Weights of a small GPT-style language model, trained from scratch on English Wikipedia.
Training: 935M tokens, 7135 steps.
Each number is 128 + 24 x the weight over its row's rms, rounded and kept within 0 to 255. Layers, rows and columns count from 0. Numbers have three digits each. The size before them is the row's rms in percent of the matrix's.

# layer 8 MLP up, 3072x768, rms 0.0178, rows 2933-3039, columns 576-639
092:175136126129144164114114126128141150103108110143126108107141120125140149139143148178123125159212155180116152115151145143128133105119097125118182133123135135120121115120125138131139119120154175
102:110126115137131132113100111102136123148114095095143156130162111160128124113159108166105152135130128146147143085128098142148157127109151138159115132130132100073122158120131099103113110106157055
109:077106131097121106136114168091162107114109109114133141121106104117158144156116171153137141113145113135129128124115080116133111135155092125114120137152153114147133125108115161124119115133145150
101:134144095089135144139085127157137135165164105070178136124134146138101131154154100137135112129113112138122149129117107137162121182123128199103143123111151124152106124164105093097142155127135160
106:082159148102091124124176133173177120111153150117142150136111158152096133139139114106119130097147103106134106150142113131150148103148062103116106153151165111125100105134132104096140096119123143
105:134129132142107107132167145154120146144130138102132128103111112149155116092132099153123139126106124164128100137126104093134097111143140141107127108149151106153149165142151135114121103133152136
103:128127113164123133134125104132144091149114135113118153133174107110139117128119151101129106128115111149116122156147134150139110129074104089143123134156088117107118127141147115105118148152117165
094:091155106130111123145113148124147140109098157117159122129091119163104141119167128116167102117146136120174122133121113125119134152105094140080140132145120082099092148128089156120148150133059087
098:144137154144155140153116127138146111132122121118158160120140110111118083150126117104063108152104070085152085178107138121126077142136152128084138126104130100163126136101123131153153143128155187
098:146113106163092124117127129104130135105108116121107157130092090160095121128106090139134175131118127129116127180114103126064153136119097143104121170136133099137093159171106113142108113120088132
089:161097139119139076128088087169134136162137122152140111121102123144122158119179122147123135141132127106138172118104136090109137105145138100149143145127120136145077155146118119145132154111142122
105:149122112117148133101144152114119140127149070168131125130133116156130123126117092125099134095137078150183111156163136104180160162097104121115135141124148140103155164165116135119130117131119130
097:147120112146096149109127130112148105142148149095133088144119139136128151113142129097104117093123108110155124142079103126173122144085113154148194125147138140126115112126149111149103140166113132
094:140121106178067129131133122125124106131103129163151086100134107123148117119196127145095150140125116108153107099152113159107131131142122135130092100166130153110120110170109108157112103091133105
103:115110160087168124158116167152113112111123107123140136122112119132109152151158149148105115129116085145153167143135119168106112125110126139125122172133151151101112124134128126092171153139093085
094:164157133130173150136101140117122143110118135104111137129131127111151155114163145126139140101126102123154143123153092135120216124134095185127113128165121126134148137153130115138177098142104176
102:132133109098081140119126162089136159092138109086121112119142118114095123150159151118145140089133137167172104096157132079126129144129074117109115130092142140154161126144132124161110095132138111
092:116110113103137082110099181133144159125082117114134121145088147086073132126117144119127134096139142094131158131092118128077163130111099080135139122170119122167150122172145109146118103117180160
107:082174147154158127105105120132153136135119161128161123139138147097144125134141081119103137115157100157164139115130096128112080186160109126123112098109156076117106136134097163119129162108110082
110:090137127073104132129108123117095102151155125090099133148110113151118138150122110180146156131146120132140145126095107125138120157076108146163147124106156124117109143133114107114127114128133089
101:144108160123157145113133125131096135137170108116122097119140145124128138100110094089169142122136155124124141114114112159152155138103123137122117152126154138155145123130133136140116146112135129
095:140119139089122111138110136142125116128115117129139165138120130092113120131184082151093143124157156082119120093120097120127160135096144127153140154117117147164111175136114121158114182136136125
096:158109129085131109159087131122128144125157132119159119085124115163127160144136154204114160144150161137150152140145138091186148116145090158135112155112124121136125155121130138068145112141142123
104:143165117115113131127141116115141142139130094101146140115109116118115112101097099151131112117145112097110127114147152144171088136130143172109097156135127139110136152192152138086121128107126136
108:145112141097129110155118139135140156115106121123164117133115119131096148150096119147146134155137127085165147162101116140156113138122128121159134134143127140126107123082143142113155109107133130
101:135151110094118101112163119119099094162085125132128090096143091142106125107193150118111136135166128128119111127138120118135071107133144103112155157096167119133132150142113121119131115109090141
101:171083110123111099134157114130173162157160103153125119134123131137110161095104101124091116143126141143126138137102125161206118154122093111105134098121118133165095176132114116104094104117108183
100:129158087131152099105100121131114124158102125113113121168145089124174144117110113135078122139122145173152117112116124121148145146150146111152132145139130111083109094081137149119088118155135107
101:144126115138090132087152099158092152137123141124141117134114135118145142104140096127119138098113130165152161143141090143092149104125156082168126189104151114112143129131105140109131145119128136
103:139109148118131062153140123140135107144130112162154112155095110130112140115148102120142134114141142155127145113173160145081096117126121167092077158125141163162138154117117126127059126114139102
090:101098094110137096098131161108123114136111128129107147102120126150168117113148156105165158099123129166143110114162120139102104127164148164105123126131115105146100131127137143152127173099122170
100:128140072108146100163113150157128173109130118100133098100163093114107139087131140114115099104139141137112143114144141147174134060127139114123134101113101114137124083120124092157146121157101148
093:143146138179153101152134127111100115136138121123189108118141185084122097110127139156101128080137109121099177149147151126143119128142125106131087110111136087093124157164158115139140202125184123
108:143135099100119084158138132101121107123113105113140155160132078129079157098192131155073106157210097122087127138180130121190078146135135109142136114114144118105133141134112124123147147150128129
103:151130074131113099103125164095157185146121110105102107130166142142117156121106124135140117124124091098139162159138114166151151113145122111155158114132133134144098166124114108162153128143166124
094:129101128136123142124121118150136140138150113120142126108102065142116146131117115140100068104135139177161138135152100124134068141133128098122113099108134130106158148139084048108086119108142111
098:165141091142102125105118165101143102130162144142089116119142142129169131096092114191105097135130151111145150160134143089098163140171135101164094114125121133138115169079113148141139153157146111
094:079136159157098167091167100131105117176144123108109116127135078152141092116109142123098155121114124121134140129085144126103110155079131065088183157124136124125137160069142098136138127119125104
094:099130125150163111133134191111071138126134175151089146153154130084125125140125091106136103146151135134111120099156140146143133143128111136097135147143127093135124143107134159115118125118162104
100:124166111125086097136157154120110114156111143112158149135124107149083154161164115160138111092140101110114082091075138116165114103129150146145130104144125084134162121142119125081124107092166180
093:157114167119081136104160113130132129119085154128114123115116080157148172122137124144096145150124132162150112172102106098123133108144146125096075143141128112113123094189147156135102128182117158
106:106160156151086163160107109093090118136128073156140145121090149126123146129145089160150138130147082150132104114090090138105101148098134111097127159154148117135116191174136093121127111107172126
103:144181077138125146142139109109102086164117172071139140135190115100144127117144142158108100136135140108178144131087163165123160112128141130153147135083104136150134133143151117111169146125102117
106:098100099153144164148155140136110155123148152107137104118110133139144130102146132134101139138196134122133115130170137124148091148153088086121141162127143135141169192130112149077130114140130156
107:095142144117078101171142134110142138137123101109119103143081092127141157124103078100138099081137147103124167141119098114117127133160120118089122144099177127157106140177127109121080104105144099
100:116093133157119112066108171099103086157119124085148102114137092125093107137169138114115115073116171161112137147142112121159129152155153126116116107133160126177184163118122160153161116136153155
100:146147155177126113128156108097116140133167133141101108092117169126119131140159152171129089087163154094124120098102140134110119147151151133115116136114104098133069154188128131135089105158112157
100:164095065113125116201121086151139137105161179162146120146123116158144143121143109146131141137165144182135134123120127094115111173118076094141154118092107128090120140153096133112122109125068123
103:129163120147121147143096114127100106105125117111139139091092112141123124084129074134086113133134130110138139145088110116149138126148170113103161156105112150118169110132120124094077074142141131
094:119164149130143094151131181132150146161132088154119137083141152146135135151127142145123138107137104028129127136086104096141113122142131140109080132100110120123144130110138118096151122154123131
098:108161144115159098127127125170093124144126149090131150074115104113121148158141088087099159139154123132143146102116104091108107091110123150131101121123149107122167137117103150142148144123149096
107:184116087111069109113158085109135110118150135131106123118137104133095090082113099151115143124128149112161150161117106116132136100102120082129124116077159106151077142094127131065093084123105107
099:097147137062082152105174123109151167096150130146117144088147126105083111126140147143162120111111129138157087119109111129148154141126142137123168147124144118157147131078143121125126156122142130
100:136162124091114101140129166111133107143153120114133128147139145175142133092125104101099120098141172107095110146115084135124145169127120155149117132123102113149120199153123148115137139101166130
096:157132154140133139132130166112099143168115154102096137111117107124059131139158136118138141146123088154140129136151125157121154128128136132133094128166139135132119109144099143144147101124131139
100:172123137164159146115139156098073170120126112164117136139185152126111187112122164124092113126143080133111123140153135149140141130157085149084186119144123087139123094155108114104157138110112139
099:141136165144144129141177139093152149167154090144135104153098098124088122088129119143155087115138095143117116129113142090153107119140121124120163119138110132157115097168129110099147123140131126
105:135077146134147153100134135138111116110103139144107137152128126129145110119122076164118154159101154138149125163141142089128120111146176055115114114139148127175152103103148134121112157144125139
102:163134117137128136098136148111116138121157142122146145135139146131124141125140119153107087112125100110193087086124122104123108129131156114155141121139086125113150174165127133099102130093138148
100:117153124135140111133088095101133097144146107120137152141141117123156139167134138167138119150129098106126148132139129135182112165109141101123160116098135099084163119126137120097132120113104190
088:058132102131121159146151160108113146118136116123161126085150168102124121119134147090113126187105173122188180111136152149174129132127102140101123123109128088146112144094103115114127132121117118
089:149144135085142125106156076114124088171113119122082135118140145099151161112125169144109152133121128121151123144118155113161139116102089134165116132138143129146147125158092148118104100179132118
097:132150150142127114180096099081180100115153132170146123114109108139142140135113109147123121150101131149127116136089111118129102121166118147098084078153161120144114119126120143145158128123127135
095:169109064129058144136139093157153124098140121115132092076113140129089177113140155138121134149113121142160131156135118151106149101160126086120134086117132120175100135084103126128131155122112116
102:153139105141137128144162106140155120105140095145159143118188163131143162136121146134159118095114127132113134125144109177115111137145113101127115110105137128078131085095126111156125158155087125
094:133130117151109149137075142122149153126106084117134154108121136124113112187086108137138133129111128129124139064133149146176109168156162107129174139186107118104143151123126176142116149078148131
094:103143087093088143129165121117128153146111107106124133121145154148113134121161131156110167102146142097153152170090154076143111183123128116128165112140161155102105092114148094136076160161074134
106:106130120113126136082107165157163116100125154121141124126123076133161148136151093098152114114120095130132158125102143123141105153130104150116127113132137100161089129123101068105086099150110142
102:109154127143113135154111085124139113141110164097114135139071139120155150097119073118143133139097098103112120139126121123185147130150195139141129100120116155125117116133147134131154160168085137
102:114110107114103106142088110147127119103112152124133102134124098157044141118151135095104124124116102150104127122138106118104106101142113098105133119105080109174143139141104089175189141146127113
093:125162119090149150090138124138118208159112122108130148114114103161110104160109114095136136159115113097102128124106160148110118137162134141164124166104135167149115083150120119106101105147093100
095:112137181117156116150133122147121135091129047145139115119110105138166124112115109104134128131079138095138156150191100143127123134172142133110143125171122090115165153079087147165090125117166118
108:093109163103094150098098134144132132188102130111137121096121146149088131129128131154108123149163101140152126131107145127140144142149135133107091149160147106128097089127130157132143100074093144
105:139124137135040149122141104144093145112127095125098140136116169146160165154102132156084137089130133105136116127152112177101132158149081112138156171142164114128146135129134145123140114159124133
101:172134094136107138132138131134091101126132090081092132128133118168141126138162110147151123134142129142141146119093132122135097119146110104076169121131143120107113133100098139116159096145139160
096:104102100112156139145111147121124146138119120122114147180115113094142155119142138128166147132083114165153165086125150113132105088082118133133160122157142141146142099143139076122147146139125109
105:144095115104108114105178126090128154140138117127129153124125135138096144136096148160113134143151099154126120111194116112175107161090108104116094143117155125137155135153127113062135137090075151
106:145098164136164123137142103119128121113135128152147163114079149151108132132137144129102147104102122139114122125156121173181155109161113041153141156162148090113132112080128081128175110168104132
099:133162151116112130168145119140124154134130145115147155105120078156132127142124128112126107057114106087124094154112132131110097131162105065064142174120101116119107093102136120148122124127141133
097:089173125148069102175116094134152135178153123110142086113108142134168119152159149194110068116121158127093136120135101130122114120167134128114158174159172122126103117147142136129108137142151116
100:142085115148112112144185113111106125103099120089110092134144165136121079083171126159149119101109120130148136114135119135095145112160170133083119142122158133101142145088102130123107152158115165
106:123122141146117182109140098149117122160080156157095098136091130142157124097127157164082135127115110127145115144108143145115112137151161094079140150158125120165146121082123123146081118084091151
084:129143132157121113121132141139115123126105138098151165100164141108173162142174072111136109105084151148146123146130140117114137119158129059134101170120175108153082134123154107115151120116145125
090:154115102154091110161110157106123108101156086119095114126188130120140129139110124171087145120128152166133157101128141127130098151127110120126094095123123127120091120142127135137082131143162138
095:125163109112135108126112140098139149181138114102123175158141116145137132131091133162096125166137125164110101118119115124102108146130101149113102130105130107087151144115151148154154153126130139
096:109107097170087111126142142137118148117126159108146151086091125157115122142144082129089107131138134113132129159129125108126131098125139090102160149124179127140146119119160133133087167101167126
097:122096152148145127124104122144089100120104117129124100134140137108126153124159112097098115106152131131157141098130120137123158088127127179135151122153140134104141134161144168136118093099100143
103:148131105087117166120164113048087174133151066123157111140114137112117123126105089167144105153141128118136107105190109164185094107129185115131109117116132125112107178099118171143098117081076141
110:154134116130080118105122076138108140143117156103159126088141068156140149131163106121112134143150044117146137203168110119120164121127166101105120102095144132177101123104137062117114132115117153
108:143112146077134111148124149107161133133118123133092094132152118113094126148171164158105104109100116161130174121138095147135099118157115127142121158146120142152150126161132129110111103133174150
109:099144118162122107141090055121184103128088087107100084108118154162119121090169121116142106147143123127136110105114071115169126173134109107090137150125096086158111121155120092138140144147101129
094:134099096115140085132126164145126185128083105136137177151102128109113163122116099151142132131120138157140153145159136112094110143111123108128116104095110133136129121069130129106111096103109112
084:116146149163121100144129140150152128132086127141124129111114130128167150197152176120143105139115099078113175117160143147118149123111120108119122165143115123158109118146073122180165138116169149
102:154135126146135151167165121157114141127113141135142096142156131126100139151139150179111113125125104136122082169140121150165138130138109134048142148155113109156139139115116117128087111124166125
093:123108133117189136153141113097122148140140123137112140143094152085133181129130107118147133166093093134144118110161167127131138085131124125092153137134114104157115149142076095135162106178133156
094:123102134103153092128118104113120132158145106125131120071111108078128121128106084127181144166106145115165104159106158151085133116107114160142168143106096130138113107087125111124146071150081142
106:125152098127107139169119119115146129097133128121149149125149102158106148125153094111128138147158147137131145115126127163119126153142130125165185131117147108128118090137157146117097072112129091
100:135145083111107155114162168138143124099111145083129139122178147156070174144157131164142127114097105174165115154139123094141147154132083139110127143127119110127141115108147097153114103121107138
100:080142123152121080122120136127128158123107142103132125093139103106129099111166111120125084148149111128128162169136148121185148121076113147110167106084182103136091156131113134138111150147127124
104:105110102098131086128122185131154093143087114144144154105122062098170122099142109123147117132147145124126105142143106093103136127121134129111074145140118151141090110098116164170126124137157142
095:090105165145143108119139141109096067161110139152068116137147137093144104111139147142104130132104081126160101130160133125116110088154132125114130109162129116108169117113118131104113098129148102
098:113156126139104063137124134140114124116156123067140113132114078146109155135152087122106102084108105162120094121126120118114131139154094086134166118095145086141119145125120108100130107142108168
098:129115168102147132088131130129101135153148130140130116120119162115094079140144087149132124161099138093141148124130157129133127148091121115095152118101125142122170131152143082156106160133146146
094:120148106090137107142086216140136123157150125141144137141140057126126112137143134140151143094078145093164161081118089154146130105125131124170172127148101138145142109121112130122124117158170144
099:098122158126169131157137122114150117166084156177119055106133152122086129129077131148158118169154152120119134118130133121091105148135088113130161112140127150078117078132146154101144103119096095
093:115155118141151172095136145125153142128122086123141135160108147112119121122125135151115107150137114139135146097087153133163134126159118141104109133117148128126098096193156064108162156110138170
103:101076098093134117116113083090128120140148121135136125135155140092117134132096156110124114115118133128107116109100118101128148141123088134099130133117091120117091113148113109179130133154097115
# layer 8 MLP down (transposed), 3072x768, rms 0.00898, rows 2933-3039, columns 576-639
089:171148128112087164126143072111128113122093152146122162175127147083109088161083139161143132139160127156107091110133159132138137144175136121148088084147094139115123153146190149128139155117090093
099:128077099138115123114106138114093122077139114114093118126139124111140140112139131092168128125144149107171138127094125118126134133110158114187113144127170124139113130174180119123079115118092118
102:160101141105124082129119126144150150127114096131140120107132150155105123093089145101133136178096135113123153151105122168080128162133121128103094101186127097149155073125087144111119133124101108
103:136154118126128079099133112119154163138081161183094130177127160149144116120106116146122122116145138164117137119169142117147119118142128155130139126137120142142106112121115147159134147134129137
107:125099144111150116159084134151129128110129110130189121109174106104116139169125111131073117152151135139105128098112101143142105120122061167147165098097174124145161133135098137118152126092114158
101:142112148104134140115098130129130136122118122168160114125131163142137117088158088145161126125109121147126163165150090122127128130108123121071102156136095144141155150157138129141102070120153103
100:128124142118118137144144163134108161103165135162141150090097123112110110148154094118126126091159113147135117144159120098120139193166101112142148133103116107136063144112107117097106068114131112
098:122145109119123153098167103189122108105103135102119127141104105133151094120111142128125130142135109131138140146120132099092113120097092151154152104142111121120153096141106132153136156148107114
099:139144149122140119127089137137124157180166132145096112137138100100091153138145137168122115148130094124129080083134101058113179173109150132095204129094071148116134119154116082120145131138141131
096:125137165079095180123122149171165166125137125143140148139132122111142122132149141103146137115136129145157120122126113081117137125118124137141105136140087111162143105151105141098131135136128132
092:130127120135080091153125131160147102096139145152110143110105125115164160131138121148129129154135120121116116137115149096130182105144150132155122135158114135129136162100124130146112115139162137
098:137085122108128151154115132136074148118121141169149141154122079150116141103152124086129127153106117123117114104119110110156120105151129138082150159099120116119156143164107117109122130150137080
104:108170145127101167136191152161136118142125121122118128154086177112137105121123121144128112148166123158161160139155110120137174134137099094117147121085139136143144160119117138157101106132150089
092:142143161098145121134156111142129141133169128147119120108148101128088126156107151121142126087113122127128123149135126128110148132111104090130105183100113148140118107152106122116170128141131137
103:122126097125094132125150125106166190111113138138131113174111141165129152158121153125160149136130126131158087115124113132159090150134129138091085112140119154088120152080145113129143119107107168
094:140119154127050139109126112099119119098150103141086086130127152172118171096111149139142080120172135085105113107118172131107099145130145107094158151118169103120127121110148102115128141123133129
109:081125109132106086110132149090167136100152136112147139169071124158133121147147161164126122119123139117109133115127102157130083084150153186140134109093168171140173115131123096116125170134155129
093:144142169140101144157151118124133132160140129141107114124106145142147087145147135129117126175154139093147092155144108113134140186151117128176154140060143103162159114125098144131161151148123090
106:111102143166097169132124120111079109139119103130142168098141125109101107121093133175129128124099130092124171124135109155148168111114079085179134123121144129106101135125092132135148126133085155
112:107142068110109095146115149108127091065157110161113142084092111124142115135131133096107145127127125075124147126201143094118111159133108167121100142140129150120114129150097143164143102166126125
106:137097120102089127141145155146108093102119139151138123092146076109129114085108127157105146130112138126085108098147138089123099138118111132135174123143105118119159118112135133163103111113123135
100:177153162100126189147126123124099124098122138133114149176101141146095125165094110120114130114174125147145123136164126117096101143120140167129195090107113088117126116156144132123146148171138153
089:139154123125143105123110110164119109137120146160083113142118145110130128138081128149112097124112133099132135094094091159090121120151145168134146105102139116141139106102120118221147155120119132
105:119130122101091107137109137152129160133073162141146135120138116149067144141149125161152116129134143107146167141148146074129116105151082115179146098116108134128148113156124077129124127110121126
114:107141175139132158142151132111117167125134152107085100137155108119110109142078155102083111149138144134156172151182112091127115141123137129145118154116160138149126116166159121148109180161091096
103:107135133125154137174140139140085144078131112119129136140120144106167135136114127148106140148150103124097130101075101154154147113125135134137108134165128098139127149152105122141111128110141134
096:133099125148145145098143127162078134195095103139119120079183149097119140147145132159149123153055134119150102116119148127097106109099153111102117076152101162158138132118122097178122155116134119
103:141130171096132078139114161111114112144113113117144121143129176093130107097119141123099130140143117196110131123158137154123121118187151108144106145125121104087134122169134170140107129102165140
098:168134136160147165158130151139148111149123117101135080089139085135117158138125160172172092163133122104129136157081147161128090113130122106111111125138082111126137130116106105108090140124138109
099:147139118116107130129089158119137138137179101118129126126097145149126155122127146144109080118137106114188145121161146114151138096132136102102103118055126110122141112100180133120125099077148107
093:117127143109106072148131156111096157084142135106119123160132124098119132102141178131123146133096163130090104140079128102173136156135124150102081135069140117124099135135181111135149109169156130
092:156122116131124141127096105117123114161136127109126148164113128151141149100150197153115184175132131113150115139126140121125124117074086119120132134104092126090114114130108151095134119092104133
086:118110103110095130149073144168164163126150096111102123144124075153114157182120117120159098153147148122132104175123088141113125137125132115111119147134098116175115112095082138118123099109133135
105:117085093092072144126144109165101124162137124146130124076119146127124107119106156077107120136159127117085174110124100105146136126095124109119147129149124131128135161099149145159137104140165096
105:131155141106140144172099191106122089122085100123134160104112140163105141135159109076111134155131143154099057179129099171141142143132133093205157109121076110192147128122114141159089142128120178
098:097132135145168121156164143121102099127123142154096104111135186110140156110100162117151111136120149108091070131124091121142103095099138134132144130137095110189086132108143122150128123129172099
098:138149159143161137131131160113108153120166112130137140125131132159132101100138145109157127125141117096095156122124086127121096144148118131161130120097093126118136109122098140151173145105160149
097:144100132145109165101129123164093105135109147136117105112104094114111199108112138168152135118115148188178119108168125117176144124151120086158114097151116108150116140081107106121100138141161117
094:160124134112141121134109127097168089109089119146124086112113109167171146119122164130132121098162113102137117117087146166157154163065155133133152107135089168148144121098178100133139131133105126
099:115112121098139121148129121114127123112117128155141125151151129166132119132106094130158136111092138149148197111164121119148148111099109133101134126135099153139114114130129113130127146141151102
097:151146140126124157148122117110101126145119103125099110093114123113128154179136110155127136136147137132154117141124157129140134110130126126128139074117136131144094144133119094115123159085083138
105:117101138125107114107152099117145149124122131138123131081156111137099111133121140141118118139118121130082185106154135152178136159142103138100125137110138137128138138135124163131101148117198114
103:106096129123132095116113143148157117094138120114095182121116185107154123121145127084077141123140112158128126163143149131078082181112094112159187124130151076190095117093177139122088121113161141
100:111135111145108108167128108112114174140125132170133119093174158131134091144128122134136111152078092084092121134085093160130110131115138115135141118132107147140114100143112123175156126126113133
107:112143143110110050175123154152143161163114167115123129129131083140095149113137117099147101107135141154087153173114115118130124088138110114135120116113150132149133094105135105098117112113144185
102:136138105132115087154123107137148171139130130101058134094132127102146114121095133176172135094086116115112128129123107122139143102146098114076130109111107173154105125132103148116143156102117098
101:113123135177104172071092144099119108136116133108172143156115115155167090116088128033102145145166085172131157154083157132132113131127137140142122123119131137093163113097140099136114158113097116
101:138120077115110131141144161144152135152113141127119153098171138135162139122116125145105195113113129109077135082128159177138115144081140150129123121088140151139121138144076132132131169109120150
106:141114110118133117121081103148132165127167151169149082111130134105138154143168135117084132129125116113161127129115128140105113093113113124140127134114149119108108192123107142111121201139118135
084:123092130159153124138096104114158137126094109132138138125141102092111130117124119153119095108143115095136130173115152135063119099114137121133125105134111122101152119104133121133104169070118126
097:170152141156109122072115107171077153140104143168083106183172124136149154130117155166146095105156134120113111135155120143158172156150090135107166149131088128143100102120142157135134147110133151
108:109148122142121129135143119146124106146183146087138146138103126154098146120114082121110128113166092096100100153150143109114151136140145143167104159128178102122117102140112101139175113102098152
102:135129136113122062115143102163106100145123147104119140148083164140144180081172144132168121124116095108113105175103144122067116087123154104141131089124151146105096124093151109147136139085134145
099:148124112122159106132155125165093128149080204129176149091123143126138132173132080178125158116129130135143119142127168104153087155135107111106119137143146133127139152117168147104120130142096110
097:135114122141126151117078077097121129139125123135132113173136076171142139181097130174139109188124110119134150164086111109150071120132145106124118129144092115129173161105138140128157196138108136
099:165112139149121140073125140168097104177157125173115102107150143114127121153100166108161153122136109112123072111118178114102086128074143147151127119101109107109118103153145115145158145114130139
089:153143126149093147114099147143158110131165143134144178134165123119151103126131113149133097168121121120114148137105176098122172070084132139129150126131076151103138141129158160111159163090127121
107:151109128123175153100095182111103107148096113107139134153126194123102118122135066097132159133132166137142120102147134156142151091144123137128132109120154123108134126088199120114125107115172134
107:154106131118128135141094140106136094133125102094070137092141140115140148154102136159130125081130142113158161093110100148129136151089127127130186178139114117127141172129122098164159087136139144
097:131051156151085143148168129087143115146162158126115104122115096124140138137138115149159134094170159122108072131116122099097198170131125116090128152131135143154090150147164120145176135079111112
097:120119106169126092145098169135147124131084101131124110142106119109112158098145128169138087109070110169158142115091157157142079140119158079131154129121161134188126157107108147142120146152183138
090:120140097162115123177152119140126125116156154117130124162107115169112130121149140103153103110160120112120115133089118154076126133142124109101136100121136171163122144066107098134106118132169159
104:081107104090130135159103148151178173101082110113146083110147127163135115098106138113140128161131103090119156170119085139133133159076117140114178141089128088119167120170156100141131067115143108
093:148081122176116110151120151142107129137104142095133110134170137157142147158127110136145100133101126120148155105134116141135120101124175113119142122170114074147126156134129125124039143117152127
100:143104128100139127122158123092105140156125138142097147164116112143148109137148137128114152087174105135155119144142155127122168144115142134112121133152156151162108146132102160115164135154124170
099:139129165122131110108104102112135139130129112118104136151115141126138134132155156067140080154055125114109145121147159139158118140120130100133146128104178129134094087139102111154102119142085135
098:125166148169156129122109129129100141138115142115147142154104133127123145127131107183192130150083163138152098121098116113141132131082120115135092084146126092139179131097135150132096132125114085
109:152164166096116111082110113111145119124142146110102162127123169123136142123136106136117131156119151097128133138128157098147149093141128130136148111112139091115152120183114114064146161141113147
097:145098123122140087130135141114138146088144133080097139115117117111121123150160105127094098123118131146082117120166153103138131128132098109118095157096139154166114133106139130130123117153107132
105:090161124096177104095125141144128118102137115110093125121177137171138134124148093143123139114151149140065112122124120151130124112181113170159147112137119173109099120133157148116169144128173140
094:160110119123139118116100127137137112136107125113168090105110132119113144117115144109147146119132131111134163154138124138120144121106083131148135110133175132085106139102132121137114107099098116
096:144129109162145154106131140178131115092121103096129110137137152144123187122132112127128119118111167142136173114083131150113107102105090122117127112119118120165092151127106081092147114117132109
100:127139108154167126142125108141158138110156139124171127140141104127119127101156093175157079119129150092147118125087148150125140130107138071114142125090124160143121104120137107148120096153120102
103:147108129115122129120101132070159147111108137165149104117146143066121139137147139162120115160164128121140141107119123116111107129154111136124150103093129135110136142116123116080133121102155145
107:122076132101147116155125120098145114169117090151121134116159140079127137136121099140085130126124118109115131082144124163148119148119116143142123115143139128142121119138140134118112129131106128
098:148154165151138109111139129136127171112129140146103137123150090153069123136137128099145138160159142117134137146142119152156141095114114143112119121152113135132163129053119104093117125145149170
100:144141128152120106109120137088165146133155146141103117128089165092108140120126151151159127163150094155131143137088128105126113209090099157081130157125166111098141134146084085175130082140141147
105:150159108109139105098117094111111164139140155094118097159132160122075125177100122108115200102133102122152147089147133133127110133125093159128061111114156104122108137100115110130147158151107189
104:109141141164153146103127090128108131158190122115106125100125137103100119083124173142184126140204132122119099118167160158143130142101099159133114168138169094100112120141161123169180159169058160
098:142098157149114149122125113115158110099131103132152116097137149174126156111138129105104140126160166135173116115105113124109137144143091140106135145114170101135093131111079111106156139125132193
105:110098168138121153131152118115114109111144154078119149095141130083132118115133189139175139117102135137123154127129120151148138121115108120140133140126141120129122112164093120136055141117149141
110:146129132137171121138143114149104081150152139124127097107111119108106115114106118102087128090123137142146163123121131156112119089140090142149127109109153100178116148139131123131143124108127136
091:116141164156143106102114154110083138125158126148111154145158134144154115124102052088145122107128156107106126122132169117147123145083131180104189118129114119113136109122113097109124133149113131
090:141161171118117168141107150143165097131117165133108182150135152109122121091132133068133101140130118145122163134129125127168166094159134146111128169080113153161088143124099141095113085155125165
097:141094167099126144143117137103144143094138098143127140113126119109159177166136135117145105063119093163152156117126110120105130106113136130141145103134143147130133133134109090114142170104150176
096:162132156096158087128118154157174121131134149164157177103139124105138154130149123131147104088136106127096099137078115120101130132141058142107134153135142119166125101131139156093064125150155139
091:148135120120120127140105141146146152121148164108143167106123093132161174107143142102127089087095124148094146140119163138113112087096138130091138184104169135117125169119159129135160137132151107
102:146122150125124121076176118169150105110153165141102138117149118107132159115130167148109159100094109134105119170131117133133112100157119152125140121123105114139119075163161094087092116143148157
104:159127192151139152121149117165105164111130103126153113101123105114100157113120102137133106140126117143141127101136141120112113105131116199142081141122114112128097109148110169117114169141148136
103:120116116119113104105172093162114169082097111133148141166107118162125170118143068134127099129129153139192143152121132170112163123109134136141127117144147118099133124109085139100111105112159141
108:102156145144154093126095128176159098143123125102133115097141133137135106143169140154140112122132147160106130112067123126157129109134111119120115098130172116118150112114091141137149092120126124
093:143101144170141189150158128139155128127145123087132099092113161154119115113169138119143144129141124104145113143103085152136128103138133114139130131095150104116088158134117135110142153172118138
090:142152145139174151145125135118107091098150092144163157153138128120129112105118094153116112111172173139127130139128168137150120159132139165115142139140143105109123089104127081092141127154145126
103:112133104106143106128113132175142118110107111143121134147121142145114154098147152132090101088126132122158181132050115130144089176105158148171124155133142123125081146072091131135130099156185147
101:153137145109138151134131139086166114128153131149129106077180127120101098151091160116122115117103143088129083140116055123169109145125128121156109153131098147119150143135143112082125151139151105
095:128132110107132093123140089074106099099124094163118137092156136128171107136116156161114133101070129119128122165139150101120112138112115119166101138147105104125124104136138142202115086115161081
112:094106109126159124111119101136127146142134179146147089134130136140144116093102198090135126153176109123124099114134145083120126166105151134119117121105129093158161140141119164105125163106143123
099:115108133114134109112134118138110110106139138070157144098116147098131104136166135108168126150108169140092131132134137112138141153135088136158127137096180117104133173153151119134129137083139134
103:113166124162127127155134149140132101161146156124097138158147110155132108121061124158096069134179138153121093131092140129170114119137084136088131120129098122064123156108096099111138134165134143
100:083153131143129120158161119133147101106105125111132137090153091121105118107142129192130133162146147157149139110150150168150118107153107105168121110199110146144120102101104118140114133111140129
099:154168103134110121145139119160146156115151108133095125105148105172096132126158112107140121143174143107132158129122136114157183141129134103136128147131114106137127115082121133146178116162109124
098:136106132107135131108150131115073159125169152129146110146156130153120103099118157152137083103163196197155170122134106096130140135135082155140130149124131128136174147156123155136045127131120107
095:129150122135159124152143136152158133140098144152145116116105116116135153144121134142118136108158127092156124136147134110127144142157132087109142113126150107126135128171092144153118101128154189
090:166099122128117147138205104162070158113098128135110109115132144162118126071114156144134114120163124102143158147085150125090144131121151131136125124156105152140102160121176124114124071101108132
095:136120103127136129121122146135142116136128148156134159124130123141127119131102149110127149132161150143140149102115092090145079116098147134132093141108107118122120156129065137105139116147169133
092:141129134104068145101138122148173137142124149126108064100176125113114097116108134122130116088104134147108133199132117134110148102129131136157076112143108115135161150080129180139080169116128136
105:162120115121105075113114107142158154128132145067191111089119161133117132153165150144075115099108185127149135135122134130150109084140153102127133097146131109128158107128084105136113132140166162